From a checkpoint of a small transformer trained on Wikipedia: width 128, 2.28M parameters.
Each number is 128 + 32 x the weight over its row's rms, rounded and kept within 0 to 255. Layers, rows and columns count from 0. The size above them is the row's rms in percent of the matrix's.

# layer 3 attention query, 128x128, rms 0.0582, rows 0-19, columns 32-63
size [ 93  89  86  97  95  95  92  94  83  96 108 107  99 103 101  98  71  78  84  95]
[[115 155  89 122 118 125 142  79 113 117 143 143 163 191  96 107 155  83 110  82 151 143 126  84 127 135 113 220 118 147 100 159]
 [143 129  95 149 117 108 156 122 132  76 124 123 186 182  46  90 158  49 105 114  74 110 188 125 147 145 116 250 166 161 105 120]
 [101  97 110 140 113  95 111 120 183  96  96  76 163 182  85 107 116  77 101 138 126 127 119  99  93 142 191 204 173 217 130 181]
 [ 94 148 174 123 158 167  65 173 159 136 184 160 117 127 168 101 113 154  86 109 124 146  94 130 169 101 113 141 159 112 107 117]
 [121 107 147 107 145 108 137  85 120 141 112  71 136 140 163 163 121  65 164 186  88 115 139 174 169 160 142 135  78 106  95 191]
 [105 110 104 136  69  94  87 101 147  92 163  92 136 182 144 135 171 110  37 143 139 126 150  99 152 163 143 172 192 118 118 102]
 [121 125 157  94 147 135 115  87 165 182 150 164 143  75 123 144  35 138 110 146 175  88 101 112 163 117 126 144 125  96 146 134]
 [127  96 126 106 161 135 118 106  71 141 215 162  94 164 138 119 143 126 110  50  81 162 152  93 182 120 105 111  97 122 128 125]
 [146  85  96 137 125 137 122 154  91 168  51 128 124 165 118 101 107 130 174 184 148  87  79 143 105 126 184 123  70 136 125 149]
 [121 173 114 110  88 158 155  92 105 120 111  89 159 103 162 155  97 154 123 130 114 140 160 122 160 146  61 163 190 138  93 105]
 [ 84  99 111 165  68 137 103 115 136 125 106  98 136 129  95  86 129  86 131 161 128 135  88 110 112 133 122 112 150 158  97 153]
 [131  49 142 132 144 123 124 110 116 116  82 115 138 147 164  58 187 155 114 162 155  87  58 135  93  98  83 143 193 140 109 146]
 [182  88 174 135 133  43 138 164 143 142 151 122 130 130 111 151 141 117 141 154 131 170 147 154 139 179 121 114 121  91 171  95]
 [116 137 113 151 132 182 108  91 156  96 195 108 126 119 157 167 176  62 175 146 140 216 145 163 142 115 126 164 158 108 107  86]
 [124 119 116  67 148 139 108 123 123 142 112 115 130 156 153 118 107 100  88 121 157 170  99 135 186 109 141 184 147 139 142 131]
 [100  95  93 209 170 196 135  92 164 125 106 143  99 150 102 131 160  99 143  76 102  67 129 178 124 148 113 111 151 101 102 135]
 [121 167 153 119 121 128 155 144 144  86 123  93  92 151 110 130 139 136  92 110  98 132  58  87  73 174 177 186  99 120 156 161]
 [106  70 143 122 124 137 103 130 163 142 120 180  76 151 131  78 106 115 169  98 149 140 173 128  90 127 109 184 198 119 104 103]
 [ 82 100  98 145 148 152 138  75 187 103 165 171 124 116 103 125  96 133 125 169 136 159 116 154 105 124 162 121 147  74 152 116]
 [ 99 112 144 111 125 103 110 142 137 190  73 172 123 137 168 100  47 174 174 148 196 179  81 159 179 136 151  99 143 106 166 110]]
# layer 3 attention key, 128x128, rms 0.0465, rows 0-19, columns 32-63
size [109 146 116 140 112 112 136 124  94 114 118 122 116 121 124 118 127 110 116 124]
[[100 100 150 170 152  69  69  94 170 132 105 154 161 126  92  83  92  89  83 133 136 153 150  98  95 133 140 168 166 102 155  70]
 [101 112 117 132 166  78 122 101 134 103  55 118 126 125  89  66  98  96  60 101 116 116  94 111 109 134 158 152 152 166 143 140]
 [122 120 127 118 123  70 115 122 126 118 126 135 149 146 112 117 132  97 123 112 133 138 105  97 107 158 131 118 137 194 133 119]
 [ 87 103 121 135 110 144 165 107 125 149 103  88 156  60 174 128 125 176 161 153 134 138 204 106 143  85 129 107 102 132 130 133]
 [ 71 116 124 139  59  85 180 148 139  43 103 113 135 120  64 157 108 110 164 144 110  42 180 130 122 138 116  95 192 198 198 129]
 [123 106 138 141 118 108  93  82 109  83  95 140 107 142  86 144 173 108 158  69 112 156 155 134 139 116 166 198 179 157 164 140]
 [ 93  96 115 164  63 138 154 185 183 137 184 117 161  86 103 114 124 146  94 118 105 135 127 151 178 138 159 128 128 124 100 123]
 [156  89 115 163  85 125 165  99 182 135 169 144 122 105  96 159 141 128  95 136 113 154 123 125 102  89 218 164 165 124 101 119]
 [103 120 145 114 143 127 112  76 101 112  98 108 132 120  84 180 144 104 131 120 155 116  82 148 143 186 145 144 130 100 138 180]
 [ 69 123 163 130 137 113 137  58 126  64 137 131 132 108 154  96 137 158 105 143 117 162 121 155  87 134 169 183 120 149 157 100]
 [135  97 137 122 126  79 143 138 140  91 103 175 130 109  67  53 147 115 148 120 111 116  95 166 170 123 141 101  60  86 198 149]
 [123  69  80 157  94 117 178 175  28 224 105 171  94 106 143 173 114 122 108 163 143 137  92 134 112 141 117 144 121 149 102 135]
 [127 117 127 144  70 149 181 228 148 111 150 157 120 144  96 166 102 132 132  97 122 142  89  68 142  84 124 156  99 133  73 155]
 [213 101 145 123 153 150 127 127  91 140 210 134 135 128 127 110 120 109 141 104 149  92 128  78  90 107 107 130 145 121 143 186]
 [174 132 140 140 115  66 140  67 124 102 146 120  91 110 101 188 108 106  88 110 141 163 131 121 182 144 114 151 130 198  97 129]
 [138 129 126 141 133 177  96 145 181 160 128  84  70 146 129 143 126 171 121 141  83 136 172 145 128 136 112  73 123 115  88 121]
 [112 112  90 126 139  75  98  81 147 104 138 130 161 140  61 111 135  99  90 118 129 114 119  90  83 152 144 198 179 150 162 139]
 [ 68  54 148 155 104  80  66  97 124 116 133 171 181  90  84 191 152 143 127 150 115 167 128  78 114 139 136 175 194 135 140 135]
 [ 87 101 147  61 106 151 107 157 110 151 137  74  91 156 130  48 139 146 145 142 130  95 150 132 164 146 196 160 113 176 103 149]
 [ 99 103 138 107 150 166  96 100 107 128 157 134 162 128 140 147 150 105 141 148 176 148  89 127 175 108 125 135  81 107  97 151]]